python train.py --bias="qkv" --decay_shape="linear" --train_tokens=903400000
Each number is 128 + 24 x the weight over its row's rms, rounded and kept within 0 to 255. Layers, rows and columns count from 0. Numbers have three digits each. The size before them is the row's rms in percent of the matrix's.

# layer 2 MLP up, 3072x768, rms 0.0196, rows 2335-2389, columns 384-511
100:126109130117116118117139103099195155123119111135112100160094133138157119143144113135142126141104124140115118112128134087144145098091124135186121127146092142132090128111072131121126120146159095123142113113139143133110119138140139143121126085106136128090163157111152154121127164119144152144135159146122119098138123122118132128109124120074126126155109137129129144113089114106145127149158
068:159117083129122142175127101122138165135116163154127064130142168123095141133150071146161102138127108138134147110113142148120139096103137124139127153139140167135134076097136155155117141130104151143133090109155138183110160144135118099133109103103131102109113183116157106143152145132177100111134127138138132073139144082170154145151103139164144127114139106130170096107109099091122095123112
068:093120133149142095145136129124163154134119135105113141099114110071111111086164078115106139147143137138114093087107150122100126124138134151124119116165154159150171085061140127116143132127142147147136190118170145085129142104086079101127121123138091141141100116157098160106145120112131131108133095138136107118125144107153127148150114130116134133160139161133121115165118109086112170093122
064:156129133122086129100116121137140103151129075134106167127169163128114130111152111143122100092110140126096131160162165096151116150095111099118136129126122138128057134109132174112145113123187105132126154096077156081138135132104119160136107180094133146133102133091133133146112117118065096136130124109126135148114147124089133151123058185140166127171110195121132126136145117110171142108162
070:150133147097142164120128134127096115127124076111115117104154117169144132067124095115123117149106141108117101141132130094156161158128072134117134128128162071141082095095103138134128137112154108178123133125105145137125094151118109131133130164089136142121145140111124110123123128137121105143135155157102131155139143105110152109110128108135111145098116139119159143115139131154134109148118
245:098119097144130142116082107137156127139093148126039148129136102141085124112136148129141141118081138128127155138116149153123153124151128124087143118113133156151141142094121147112164129099137075095136127121088125143111146140151159130131073120120136121092133134109127117165143108128108139132195091141111129105122163127121073123078191145143096155137132148132140144145152122141084120119137
071:093122163129106142105146169117125158111128148151132165100145129121162132109117156111095144120171115101124102161112109136180145159112125106159124124127141141125149106149159110091125138121171117109119145157175124107128151120141092144107136146106179129136101113127118121108088107113094087109137160165147098167142116155131159099156109084136103132161153096111182134137152151092081126149119
074:123132138177109125188156126127155143132116148114122150067129122102141107153086117120087163118131138155168143109122102123137080144099156127076125120134070120133136152056154152099110123099084127117123096124102149113125108105099157126079120121142117151142149123090090130142098145124150141098148123125110149125188101107145137129124104144123161142129113177111119098166132134121123124163161
075:139114122132132138125113106147116118131146160184147078130149156121132119094110107134095130158117129157139130139131170107129109118185127125112127139133153063125137144155132139160119116100146107136127095112086118151134098112040109153119115113086157104147150138188108142124122127137105117132144130123123163166107095123097131082106123133158122125111137163130143138088084129071184119128142
077:130133122101121107133118144127133079140139137165122124057139147151121129089134131137128132170078139104146163170152150108141134137131131121145127132136136133156153096108178141125115104105118147140136143110133124138129138162174100084082136145127140115153112164112089136123115093135160110196124091139133131136120173142053087123103147137170099135116114138097114141174120169152125153128151
066:164126087144118130147145181131117105122146116162106098163098115168148143142126135149130127189148107152118140127154147169149169108130144130107134117110127115118180110178108091095116138104087108171133117138098139119148141150090137123108142139123103156130133107142133156125118158118188167143109088112155144122091102121158109132138122075109148118142136102125108159096168106103132103051144
113:093134128094111125119116143148117117128117132137150129133085105187180127121097111132117128114102132107154103175121169136119128144137108094136118101125124119130110128110139071119095107142084142124138139113131146131117175176109094171092100087093105124095088098092134137119106111122124140153110152159137140128075150170117093150132101096150121152129131120129115115139135170136079104108114
069:128150156190161161113139112139152143131138113099156105091142160147141100110084144115145145152130145121172138106129136124137157106150098095111124138122208113149148111169134130135128138090149089088122142140139136126136150131178132156143128115136122152134115122096170103112156087130084141157153094158122150159129161055093140150105148176143151115152118146129090135121155120177110099137135
067:151137128104138120137150124114137094110144169121115120221124149151141139111110159127081201160132157069144171105104100159143155157137139118110124111122128151156107141130147133106129140124107114159120112112207150134118111148121118074094130160109134120104159095066193143139136124112095120099170145151113122117102118137135146115136117129126091131100132180111161154114120167111118110143105
068:127140140142121124140112165136096101137119083151126138120155142089126150164147172135146138150108099087108140085088119149135153118112151085160131137140120110143097144121165157162127120142117136154140138119149174153137123119150133160091138159130129115133175124096107124143107131147135129184087123117094123142146108115124113109098144168112133127162120103157113133129142090115170097082150
064:141134129142070129113115126118154114139153108135131121119151154120103126137132162113123107108166121122083067166137136084098132111130118134133128129127125103111136122122084108134117111114149165123133140115154133132130186074146141132165128125161107088132120149093127112114090117174151121101137163122109147158124141142099141116095105160152082126140135120163136143124121170134147154161191
074:106135164150151124103128071163160165117134135150128158158143162133118113098172091138132140145090141149153147116113140105128139110110160092138129130113112115121192145139160091079126204134155130098139133129143114113081138123164087123135156142095122128117164136143144151115125139123121114145115085105142113106150118164139139084104112152115147136105114176103122123139095119101099146062162
067:170129153124161118143134161121133097125165092169126111116140135126076131092112162136142160113176156113080106113118131145144118099159134155161130098124130163112149125196124106119147115107108148144131131124154142137110157139091154105122133152140121112134125078128109152104120127165138151157122159119102180123156139157144156095153098095123114145116137141128124167130115120134072134165104
110:118120104144126098140125134111116150102115139092095114124105080124134108102091166118139132119097108123128135118135129097156096114117149162076123118105112132098134082133143150131125111104166134081120119125140133186138141127128140081106113130138147110145126131135133125094110173106130122127114113112156144110127106088105138125095076104100128127081119110121157161117161070152104118126164
082:139120109142093119117130175118085165136148129111122160155115156137116134183133167133162111084138116136132115159124131093113131154149077117152134101110145153106088079133117127185131166155116118136117159145112102132138136132084148132119160155124162122134117119124123135134157157128065151080129146104129121145131144147104113117142126115158091125154140112108134155185149138125142117097170
065:122136119172146140144131113140131100125136110113145111088102154128134107118154125142108186130078156070126138139182137125074096124139149126113123117142134104143170104095094115117125141102150103115137132121163136140144146153135129074096128132137133160123093118168128101115099143105133106120109129129152157111086121100112095105140110131136122127128129123129109142109129097133127146132070
111:082125133119123166129136128093111117141136120162087135164135112110147121131107145149142119122131132132161107137107139137147140134118147059097138126146116133126128145122156162088120163130128116142121157096136123155114102181174069163123094139151129177125147162151137083129108140136136109188164091125125138184112106186103130159170143123111090139122126167113051127112148164145124153083152
066:103117142085166119115154129146157079093124191142143151221144108111145146102130062144119117169147170143146140138147118141112152130120096088143127151132099093128149148133132109125106132105112133157123111145143133112131114175130125130108147157153151155099153137192194092132140102134099119139117153114149150082135133183142145145127095107129136132099145115117115149146130097104155083093100
068:150123136124143129127133074129138114130134164134091158170119081170125099151140097148123130102101121119148124077071111110152175119068155161140124115118067152087120097133110085163097134133117121167125145125136127112100129091125101143069130116109115125127111144135157147127110137129135162093151142143104119145094089153136150140140166104096149140104132110121104148152155091143146141164109
065:120124121110138124174149155128158141116123136139115085104112123149122133141146155113130148160133142083128128170180109129129093117161071188110123148123120149110089129145127064108117124081110139087132123147156138130132115089121105155122136139158126124137116124108138166150148151095108144154149111119128139080165135118132117140203132098150114122127165126122136121128124148108088114121146
100:081133151105122123136125139146110118111138141147091122124097178153108155162164137131114133141133075090128165110113106136147122102110127141148102144138098110127099117110143124106119145134194132115147151140105166120122144099150117091128130086108150147107114108148103124098144160106132131123117103146144117161132122110143141106120155097078108141130132129139162171142113114150113150122097
069:164135126142175143105101086160070168116122102099131123176098072101134118126157102174104166169125156140160102152114181117134143135138101126169135121114180152137088175093154152133101177134132106151132186144127137152138176143104141144128136154107146164136146173104112111101150125122169139166129123147134145133117118130112083113142135150144141124127131122089145091136109106155147115098124
095:099129125099156133099123156115133098080159080147103130142150093111120108113087143150093090147177077084134137097127099153108112138118102180157121116147116091153164121132093089074113098115074134134138166131103121115124116169062119160161151149155144107104131135126147161143075134150165153100137167148144154130187150143140140170134096107101135114151127133117120125109088129097135112165187
070:144131153146143166166118107149136099115160103142132204106156178150177147115159128128097099156135114097083157137110117114131159134085151098147132115121120086114126163182134138114123149135122105084128111123130162165114153118110146137112149106156082148127142146091109099129161150123140084165138106117112121133128135124127158104119130169146120130117121111103092167094107134139109085127116
067:165123174108145105125149126135135079137134158105138071105140117119117116126109127132144162107164130091087164138153108149148083108106153135133130133119135146105141121104119093150138138139094114123123082133140129126139181166141114092082127118123156140148106113050082143111080129138144097094129096125115164123159148126158159136090117131170163111111129139109121154122102174129148114193095
201:082101148144094142118146104186107114129073129165127141150134130140134069124089096076149116114135129129157132120167121124124128138105121115167132096150138128141132150085135137151096118115148111132125137142099116140108123128150148138138150119121141104120136095122170131130153108112116121144161120128142115127116103129133108115129139099137129123115123119073147119120132115127164132112121
070:146131159148153117069118095136167124130136121083116062144136107149119108149134163151128175114141144145116110121149098110107157112160190173130124126121168110104099142109088105095156151141141130141128111161159100095117131145173148107156132077098183152118075121154127125139167120136195123137128136164127138080107087114135166142148100104096163113153139119135117120083115135121114114139092
068:119123180124136107113145117094149133140119129094143146104136086134153141161132111129159130075141160127132105143121071133119111101134113119109127121114155134108157146129165142122130070135121126120124094163148125112167114170148115153175131095102133092122108154147138096087155132138135134156117149116127153174149125091112126151120117147143149131133134151147145105107142125105161115141110
123:084144118175072126153128150100187158107109107146174123107134075078099126096086123157149121139136120171113166123110111107099138116136127095107141138150120094127129160128150116111100148152139149100134150147181126138116119083163129129141085129088136150159134144114107120130141143119154151109146149102134095152079118097128107154157126137143110130130137152118121115124107117126120166115135
068:157115152102073143131162136128130138143145129143117119181143142131167164138154120111106095159127111139123096112175132165097106136086122134109136149127089143101147139135118114071105092137146124144128130098194120146136103128118179154119131097133117118120107096100098160139139158127133142148124189116123070146129117182099122168153166070136196130143131125124142127092194144092140074125163
066:117142100145115165130115097135167154158117090114141156135108095142101114129172129119166148146134128121138128108178157141109134126146156078164126127108126157108119147168095164137135125125121058145134113107098129122128120140140135110094116104137137140117139121111117170154136117092112151102143161135149128110075123092103116108116173160140128128142110103131084141067111105088095162151128
074:176121130117141101128098110136131089110127150104124157193089136087120130134123123154121169150110130138123113130162169176148165123159146144132125129146182146099081131124117098226125096122099172135126129147115108131125148052151130101136126115089127126128131136104114157196168142158137150137144115154094136113122132083168130114154151101120151120114148140122150151100109115119125145131165
072:135115143131125126139122161148137089106153114150125128129130119086098127111146107138137132173149155130104132094122086137077168153111133142101118160150136116156102069129149128143123178122143162114138119141124122147114130114146134100189138165141141155128112125156137143099179130128159147120118095119135143155177124197157114148125112101057147120134146116155147126129137151157116090112117
070:111132127119137118161156077132171151121150133117124155105165146117078108142116172125127109160152174151138081148154099071122120088122089102096126126124145128106169091139120101086115177101145099108119143135093151118129154131122120134123128104132129133124118137146114132139125103144148142123118130125113114115141099133119148143109141142125108129156119159100144122127089111113139131151133
066:159139122152086126110116118141154119120129096157100154154164097111149144146105158130121095122145135114120117120078114075086160134124160139105127123127095128095146081115132094111127129121070118100137161140124096137127158108122133099144153134091127126110134174139107120131160113164199122096112139135083162148136121153120130139146113138130107133104136139124145171157187081169098174098100
072:146136132117126096116102152139138177125109098106132132117136153145148109107155164123111124141110128122121109157125108079127097125102110134142123131136104137140111096137123141090132147145139122095135136143114128072135163079154099123147139184104152101134146159104131124120112111109099138140137125107132097111122137158164125176132129127112130127121140120133113125141102121126082133107101
065:101124142099163160145124142138104143115130154162114164143111184133123138161088136138124073116138135119199158047090131156126119143155136122173123127136117113136153123126136112122137121140126038121122127142151144137108084112128153102100124141123155131128152166143149132153161137056109087138143100124126090101121162104106122156091107091124148123122125101113080106094140166186138161114129
272:131191103178075149129134105095157139153131142126095151137158118111095129089184149135143114116106152131119133132113139134133133115104143115164226110110137107163125137153115155103129129151111084105108109118127150102105157115097132089145127126108093117084145162126131124093130134120129130126116104118120110116131130099103148125080143125103101144181153126122146144097122152128148130156123
069:138133164174131112118098123103140117112139124115133195130130145142152113142150139145116084153110129149156141114123108093146128184104122136147123137136120120129109132173092119100141167126145129088134168124101113126123158160156097100156147128114113102107065195179116130162170131095104123131140155101138087151151118149135131118100125128124164124138145147081144104160137133122075131108102
077:115125129110151131185099132151100142140138121112135120133151126126113116131171145131153114107119087174128132106110129086160072149097075112143126130147102127104164149158165094112141138146133103100133171140139095126125119122131110077120143147114148117137145127106141129140123157102124080133137148077125150136097138120134088120122087119137099137135133102110148118146087094163069120133167
070:140128107134135150129116136128083125138148066084102045114107127150099140133160127147128078132101113139115116120156094130120168141088098148099126121131092072170137160057139136149132116171127111115134153145119150116134103133099128127113120132097079097152096127125158106095179120143157097144133165136112122158149128134147146123146141098131104138118149098152105127135154160116091148135068
075:123128149141139126101124095152129148142115152140127175112154122134116166150128122104139117122126049084057088113128130143138104153109154135135122138151125099125119110113126127069159152170152169094141141135131136110109109148132135138134145119119138137133121114131157137142104128131097125118117143114132123160157108136117109107168088142105120134145153113163119103133106127139072121124107
061:094118141153114104136133135139130126100113131087119157100146128156148139126085144147120150135118149084166169111093161141148132142129127153143126131146175089143139121090130164141123113139132126113126161145089118078143084114058117100130150137120139111148138106098171115120105128100100122179150141104140154143089117139148142115125118147118123128127133100144163134173137137150129085119160
075:156124159122100145111133121087111114137086113163116129127084065145123176102124118116132065104057087128123135167136145090116105140110130134148130135128107102115142126171152129120130169175144107080140125123123115153128073093121115106145140125128170133171174160116141143150148151127126120163092077131164143163131154116131079148101111121110128123135129163160154128198149093101134127123117
150:114112114116118120153155117130061147156134173156134146132105141133097156113102103161124094176129154110163117155140163118110167122119104113161144106179085134128137105107123134102136171123142137113125132134101136129088130144181128096127136122134144102129137172128104143152111110165189118135131107118087135142160124095165137133131139127133141139146188098141121186122128146110105109106122
072:139129159148143101112111145153145117117131108141142123156145127123142143158134141139143101128147107156150140109136120092149110109153108129165128150118128092125138118138081096139117160132103171090139112112170081133123114143151134119176138099112154118125116155143181113134155082081130120214138118130138100119133145119140136145100139149131115122120125074106108103162121151148138125166123
067:077120139148134070114146169114130131105130118139137114148166156104117086142116137111120144141121191164094121117113154094115137120141132130135121133137124109145141133108151106100143093102134151134122128152196128114130117103167078160135132129129162095150134150171140159130117086110112139052146126133136122125156125176175105120086162161130134132134135140141094100150129133126166119132139
064:132130081130121132189144153116095161137111111175142167133143070096164116145106153147135106144111127085142133153132090154149141127105089122106129119140159142137120145138121118124126153120093147135123160162178119125148154134121110101115104160128131120111130103125121115119096133098156134097113196128128136079054112132143101116136136117129139129152139060124156116180128110132091121092138
140:143115142178101109163156139129080152153163167143088158107129151144140127158119141138142140122161113127137116159155158126155085154097120081135096117123168123114095143154111135118101127163173115092126100095155208139143128074155108106153144133082104151151129127103126130087166125077149127167146133107059102102132121107159108122134118132132116179131132142128125143095146165128113142160158
064:134129106108141147145127138143115167137114142108111113084173141133142155099107122108126136135143142114148134163079124102176109131131072075135136127113166095108115158132123167188121108173135094103129150129097152172152194129101085186141141125123122117138127168081149071135118165132119086137100128137106131165178137135186129119129176105111111129156127159111138113132121143115141095135136
# layer 2 MLP down (transposed), 3072x768, rms 0.00933, rows 2335-2388, columns 384-511
165:140108085119108137155135135116116138164043141105113167119109123129120108110120137134110143104129104083153122120138154139122155163149121112111153120124119116114107118149163136142181096134117113109023131004152129129118179147140121118106112138215132124140138136123115129167094137129124147121105116140154138112124104106116168155107103109157123156118131168148092149096154112139097119121134
079:082133116150127173123107125155125103140109109106162161122090092134131126127098131126109120112117100090074136175164155115133114169142104088135105121120123167136149126129146133116196131126117111082069148071091108128156130129139121061096180143112157152130142122145073085084158138092107087137126130108148140152147065138131135123087109121100133095098139162128135121136143126105143132119154
074:146126081144132123121154130153132106171095142090159115169145138177084136131111105139082153113126143095148130140063128118115078178154099122139094146138117139128145160140097106109170131099103119108103107114124110135123118129104133114176161159136168173132166099118148116115158136150084116146149129148138164147095148121105133119132142123109073144139124142090118130093128137139124145117075
071:138199124134132099121114158118123129119142138140175095151146105190158124106155176159158123144164094113110151102174110154108076142103101120111123101152096119140126136155102144153117141166147072138073115060141110109154149149136162168159185124148077134077128118130137105139153120149135121138102088162111125119120121125151156152108145067118115152078132097158107135126100127143143132135147
075:127193151097130110137139133138138117108148078090124128160140145146165201140106162120172110113099121118107124102158120147107099158130146129110085131078105122149115174140145120149138127132114180121132101078115137122103093138129134098154157163113172116105103123107122144104100060098172117081110145122123075131118095114126144165148098164132111112092149128133116142112159140113123123107131
174:114131143138124155134115106105123128129123136159176078132128128113117027107114125137130140168096149126114138129147141138132131143164152117119175102149151128112142115109128105128133122128105118097000125000124130148132140099127134108125133115111144104140121122129163121141093105130156131122157099148119144138111124140101106117098135129117086108124129134122158132157139155154146120137144
082:144146087146172129129107088138144162083065177117118119138144143070115090139138141122100107168135182127126102085105160134132143097183104135157154123125193154127107108097106135097161094100102147144103119127131128193138140084137182113144101098144131107157082106115164132118106145135094112127142145119116149167125168148070135137127148137101129144131087144110147148114126133171130133083073
082:150147091154101117103129140143125115104104175126142111126151069105127176117186139090118108156093157134113109154089130126104155161183105123126132116132102137112126134099119126118158154172130154123131124118176121175126124127157114113115146126051135140156089112163179130134138109152127121091103153134183148151135092118128156149128120128140140115101149168139161189078151130156143140121135
086:088094162128132065153130164134106104148092092114091147123159085154153189176134177136194132105112094129099139170138125087096126098106104107128129095116135183127118130133148130149154145153151117107106129104145139119143108135131142134184138126077152142113144150149118136083110161143139118161120149092121170139157120123118144118082120124116088155147140083170131119147074119133115121135101
096:139147108140120150121128126118121138129125130084153123167130152175105221130150148124097156127115125111138159128141124145099111165128141145071106139122115136158164130131161133116128137130101154113116118040113118158120125111085161142153167104179147182152151115126099132112150161112115149099140115092091120139154102117164158129104103108096135120135168148127136153129123142125137158131144
076:100152146132122116143087110133179141100120134145126117110114116093126099152114130131103133142107166132107124119105142097099093141108141118105123140135141176142173125109116125122144118160170099109129128174144133119123129120145114112093100131175107133104123136122139163111154105120126156126104134101130130144137138115103109115139098129124165126118123134084100131110148132130141103116109
132:144136113164122126150125142109128124151164178126138154109176116091174021127126150118150165126162126145100123131133114138140090133120111108115125138139091132151133102123111122142129131141176107144065142038135106139108114103092129100131138121120129142156114125094106137121137093110133159137134125128116132146119127120119186151100141143098155107094146120113124128108139167140158117135152
082:142191154162132137154120115125180138098141145130105106142125168134128166167138103105129102095124090121152174120133132110105124088068142126136129141127096152121100119130112117125094106145140155153122132147106128131101109151105132094109158115156131094122148170106089119148116140094149123069113112151134107133067149136172095122134078105137144143126128139176132111142147141107148132162141
078:153208093137106151137116114127137125116081099135157107116142152133145127128159113105157109161074119140113146122147188129166093061102157142120142169167137161138131101158119128101148146109140140117083113091112131128138123114112146142092125144058094116161113155111155158121108162091136125117150151121184127152187131109138156104169071162112131156142127125171154125167115119125137125110102
080:132116168092158156125095090112133127125135131131125129121095102140136178122118100161171147134145165126141132100149196133153164143141150099142138090117155088128128149167136117163108131126133101085107149176126139128139126098178133170135141132211081155106143088108122188119144154151082137103131127181159104125127152137090079122138129087144106127124099115103104122127129100140137159153107
071:179136140139126096101130120157130131115095121110111105196106124111153182154133169121142163106133153166105154154120121165107133149067152149106154160134134056096091116112114129119101103095112136156084115133094127110122146086148151111141132183096121119151115120139119123146130164119136167091135138139108145124164107148154110080119128112118139145141083131132134135119120172156109110145155
092:104085133159115152145117201149099093135111140109116107110113125140134094129119124108178125162115142129124109155123140161189120102153138123120151110164130094135152142139167150122167122116146122134049123088101140118152138120067124098075098107132126130145079073140143134132148156151153153128112137137129137168173112122118115161126109148147163110145147166113142134146108113139152111149130
076:116107122154164134144156114116102129101114115134116147143155156124149162119127109093113152184129135085121147123128135165132102129145118167131112154151106076124120146108149138134125113114083136114129154106111135119103160126095096110083121124073163098156090160140141103140115141126141149113124147112165088130132133152132068108116137073115131103094126129097118132100110121149139120078152
132:105103142135137129131105147115096116120166152088133132105099107143119110087145119160122110108098192099128128131124095113109138154128108108140161117151162120124137131129144095151137158143126150130105143088150087139104133133176096136137173126126184099130171119127152127157115122131072119155113139129120105098122136132140162135117127096187117129168114117140109116109121136146142148153106
093:104066122144155086154119117127150083115119145132116123091164154134141129155139111154140123172147113091140145123138138074173130124129151128112126172149135134146103082118100115154119097138136151168102155178127148155087124139156128168123091154162079129104162140157114125178147115137133093120105118143150143113130134084060153144139116143152103120110128113103130073118095181113122156232111
072:167140161132078132122134156127168137128113148096125159168159150121164102161120114139132109125100165136121136140150143114124110130097154073151141163099116148130075127117138131151127158152102126123130100101094118124099097122111158126120127136143148125119170094113135128123119126105165174139127116077130088119157118125145108095116093117125106198087119128091132131144178148136111132088169
111:139151137095134035151137112130117128096080089133197123151111111131148136135152095065121166142131095121119176106168162095119105139095104128112130122117119131134140121138127116141126134137138135093148128139131117144166182091119147147147155143132145108128160084113150128112137149105114134115130147114118150095145131073155149133093156099086105114072136082140149139176120125096110134115118
074:117098141163113108154115134142170157134084099130122123095098123126125095149156150131119142132124139156104102121154133155145118116120114104156142170098079154111101143130077111138145132145145145156097127153097080126147103139159150108066118152102084096130120108115151128136117107104123095141155152157109129151127135128098146127122132134099113124108140143157171143143156133122127100112099
079:161097132138132134104115112130084157168074119107147144105155117110151147095142140140089099113138130146105080177113151146147080125147138144129116133117163164116158100131113116149125165149075116142065138078152146133130105131115169123120103157132171157140093124138128116152134135113115164144090143125125103109141128129084097142101126151102115110137127138159112141102128125109164130087115
077:113114155163092101143087105142163079177121091116137130135116138150103120110129082098099115181114147111113147065126107136126143154143138123162109118132098128110122140100165135103127120145128129099113143094130096111156133130148160085094158109166104144131137128093100122106088127094137094192146150156130144115089101114124165079118132109118134146118127155101175122132115110124136152167153
113:152182100112110154116090134133144140141117161109106116151138129150133021145112111088127118130143120081181154106141125097102116144141121140114137095123153127141125149151155138120138119129134148109011131110159155147127127107103134131139147115182121124114099145113108151163107110094132093125103131128161138108146127142106133171106105106157120112113099157122118102108152109154118129130124
077:140186149132101099116156167119108145091130116151165118126111116116130129136115148147164060127155116130105108099128189139167128112122139087170143148126124093132092146134124121169115164117128110144092101147152102120098116171137155144135081139139078097161113080097151143182130149120179159146128108118142059107146184140147152150153147122091121106095130112139107133117143141124139126115140
116:121182076138106116162115154132143135135093147133130118079083128150145108128165130135123141147142142085148131152156141174166126156126133143067136114121094165125130102141112123151143114115130125105114128052123119133123128128136147092131128128153118119146139103158134126165074069144147140116105106138116127137118148137111111153077114129162109114122111128145114136151143114160108102114097
080:100201134168120133136119121138121148097079156148109115107123159127129178124160155105147147184106126138112148132123118123160157135130152166102119115134152119103157144098131109151105099103083102120120099140112050128165109125125120121134128159092117129142102095109159128111141139136168156098137119122151149141141158167095139151185122076132163111132108157128138109158096098160102139138120
072:098133113128112079091149098128153119126112121121153120106135116081130104147132128101114170139069157110153113091168098103091165147143088113140146167125076103151129160099154138118101139113125165088171128110116115119102122142142172088065121121129154139154144162105089110151159080108120134092094148162133113129100178130108151116134073104126151163165082126197103104127131168127147107092148
183:124196133138149107147125126124127123138199165154131116155121155119108095114145138122122124163106117115125142137125101141134124104126116132133162151140129134090106124100139138154122132172079130131075116000123119103145141055137094134129132118069115127147141166124132111105109116158149112163130127127124152157095122131084164139136094151124116127109134123148153123128109123122106120140109
078:123109134146135128141186132145141160179177115133156124138149166081133114131103097129149112076099123134153099118132135161132109144091101136151156146148146122166120151132140134177121135104121088119085139166095179123115114140074105113105120125122142128129124136080124133124123116135105126146145092086121105129085126182100125136125133163152070111125109084169106108147112108133156133126144
079:129100110123147136112129098149116172180098121115147150107134137109105132085103121128123124091140124134146115157139123121114155140155076139126107151129126118124118116155142124130156131111089102102124157197138105152076157121116149152132073164154100108175124080161058089127155111162072142137140130144088110111062147138119126122097156125119123114119109126144129147096145090122126152099149
146:163181118075119110115135120151089095149130120121115129113116093138140054127143103104113116146133156095149145126129096147139152168143094132170125105122136139160156116078133129104123152106101113166096153092170089153166133145110138153128146150130147137137112118123130126156098123091114096102107127126165131122139091133137166159134143114134136113106109148155110160161163085141159103126155
081:126127102145141102119120118128101149135055136153143133069095128101113111154154180133085124096122156091129132135131096126147138148143162138128113167161164105155150138141135176125141136157134119101150137060102136105152120123144137138113151112134109170137125121115110156128114102157130137123088121144106142123137162115125147120130065116166116108142159113174152124131094134131111102095124
075:158176175131122151080103138139178156126109166111101155114154162145143142138133130150160135157141112149163146134068140124123121160116119138104111125125129097149113117121152116075103147079139136145145143078176150135096156142128149125157129147136142142127083116114125118138142098127115169134139111089147115151144112118141125106168142131110146125141132164085140126117122141105137109151141
086:150101109117115130124179114148137169147121131106120146107130152152131161118125138168121156118089160057142100181111138141146100159109120132135148102128127146103096150118177168155075112149107107099081192068123150158128146154152131124107150155154153160128146120082119127108097133121115136171117161161227116092145122168134132101129140112167111081162116117108150121133120116075091130115128
082:080067124124098108159178147144105129159153104103142130095132102091125089133123109129070141097157120103110091152152142096153129102129137141148132117106138149130166122143128112103125117161149121127095142078106125078176127103144098081066130163150091130105150113126089149146149152134135070141154137155137169111099143126093097119101118136160107113146106115162120095100081108100090144125142
081:101130137148130121158149139157122132152129136096130091130128129133140115133135162127141129105129094152102150113122124124071096139139146102142117146174085191156111115142152134109136140150153140171135095126152158131092111146139114098173128079099124153161095121154110123134113126113112096126180134121081128156081158133154122126140125155164154127140146123118175110123110118160130116132132
076:068140117133133153135092190163081137136110128127097117107110145095198151116174152161143123142098149104116113147145142157108109127138126158151131136130122136119133131111104156143149126124112133130113127143145127180064099112114141133061101148147098097159117088124142116130082159132100121116110114153127118095127142142097119161130160112146109096130092115083104100126109137096127108146118
077:169110160114119156146151119145142143121140125104136137170088125135125060153095091141125153092141116160093109155161098084113109129139129132142142136157123136127127117185133162161128093130178140154102109090134152167099123116110127094123151135098133153139137106117121086171108142143118146136128119115141145127086131115144086140137124158133123153152109113145138134128108132116106108075141
071:119128133176167140122148100098155100117134126170114117150125093129151105134118108090081136125112102118143116137140134085142136106140125129130152085105155164111119123149123125149114174127148161107101139084135109129144095153124118124112142122125144144112157088140103134110154132130124139143180146118138142122130129162105108138154097164109134126177151103082125160107107103122103132131077
160:155249142131113119139117110103149136140166129139142152138133120108109000125120105132119134136106141138121102135161142135145137142122137117149179120149142138135131130130128165116134138136134153142000066049110135116117148083103141112140145147085113086089164127107147081107084108133173125123127123114157107096124108129111171136134118141100103134105117126106179140080098089129130164148125
080:130200133119097134153149184158110137136152132125123101153110157148129067136093138148109117106103152128113109148149151131131104101097122123140169123126115141143115124141148133131092101115175097140086108020117172136135108148135112120104091120133149098160085112109162101137100123128141106120146146107075146106157127136165126142123141133123155110095105152121134136178119141140096126135080
093:126081129140151176121158117152129112102110141179105118136138116122132078139099140151152165127120145120095175157110174114153199141171108120111132105135154134121167108154148139151146124133133164154030126025108124160125134111157099121103093141189169130124096123159115135149147155140114127118119142177123140105155158120064152128153156093138132139111114115166162165080122120107118138138117
082:150049117152127125131089155106152122101136157141127164151146148079156156150125153112095123163166175101145110112096134086118137103116166141144125124100153143102131147120167156159156115076124119089067138101091141150083136142108139134158155147106135119099111115099162114120132122129110182073133096112160115085159130106114132144133099160148125147122129149136097148108151139152130121145140
089:090117097091161156123088135122108136131116140134122112112132105132157132121100109152176130110128133136105116090100155147102125119175104157133145116092141093094171137131102180132104109119117093138070083092100131135160095102105110127098108110157147138121139109112141122125129152112114118122108113141081149126162148154104103158152165127110090107115136132093135141114153117147121125128136
069:135124087124119128150085095140119124150189112146131147161118078119155082152114139133164116191141140189138148162138120098174104112153097183090113098101153139118149088131118139167143105117150119132097129213158131158141143086113142143125108133191105125143149118146152122116155131124100114111121128100115142123134097097091099163118146151135107149105145129121122107117103130119111138116136
091:073106116108130133126118157133126127090170204135096138097169143147137104104139115151103115147189163158144146116102125127151124126170115134136136080145136090130166169123125096100104123122142130136118097128166089146162155128144161153084142140173134143107151070123096122109147108132122138126156136105110140096156135135110155145157176086118099148124164141078116150100166155102137120140139
182:117075115095117114128115158108129128104154103084142120111105106112176120163151140136124128160148093109122117103140116135074102100135130117125125147102138150121133110131147155150154103120147153146085113046146103164165114148112113153097103115114127136138137101144160132102112146111133118109146177173150124144089143183105148118109084150131123073141092145107066104159122127097095126134119
087:117132135127097097176121122118157123118090149116113122090080129125103109131140104115158116107095137134109136105168113144144146133096151113157157136148126109127112123110169163122116143098155148126093161025102146180097075117174130119085158063126174118113167109150125130131107157135146131138128124123098163126150102145126116131127130136128139111150126123100195152155129175169153128114118
075:117040110097149154125165140117112145192141120085138108159120101169115080103108104131122091149080086128126141118106101088105104135169131172137121124146109126067136141115121122114164113150143122144125107171145181153109150129129158131143140124119126138143114122171157149085169128160125120141171137140105135142099133097170160117084149149091162133152101101094101132130108101161154142131145
072:167146119145151138107141124174122126102136164139136154157128119070116147147112129136104123142138102089156113148129116138124139132146102143153115121147139164146111107138097096101119110117116152103078109194116126116117136086169126132152140138122125115181130151134132101136159115142131153114150113103119127121175109110106147107100118119090150097108158140121148164121143107136145110097168
148:124205110124132149136116128126116148108179125137178140145136130144164103148113113145124150155156127108129119139120103128127072092140124118120150170145119108107129132081119138112146122120099137116000126000146101101155118139135127136141090141079129148132148133099131147141134135162163121117168122130115088118132137116170138091161102129145144093120144130123161098142140155134130134148102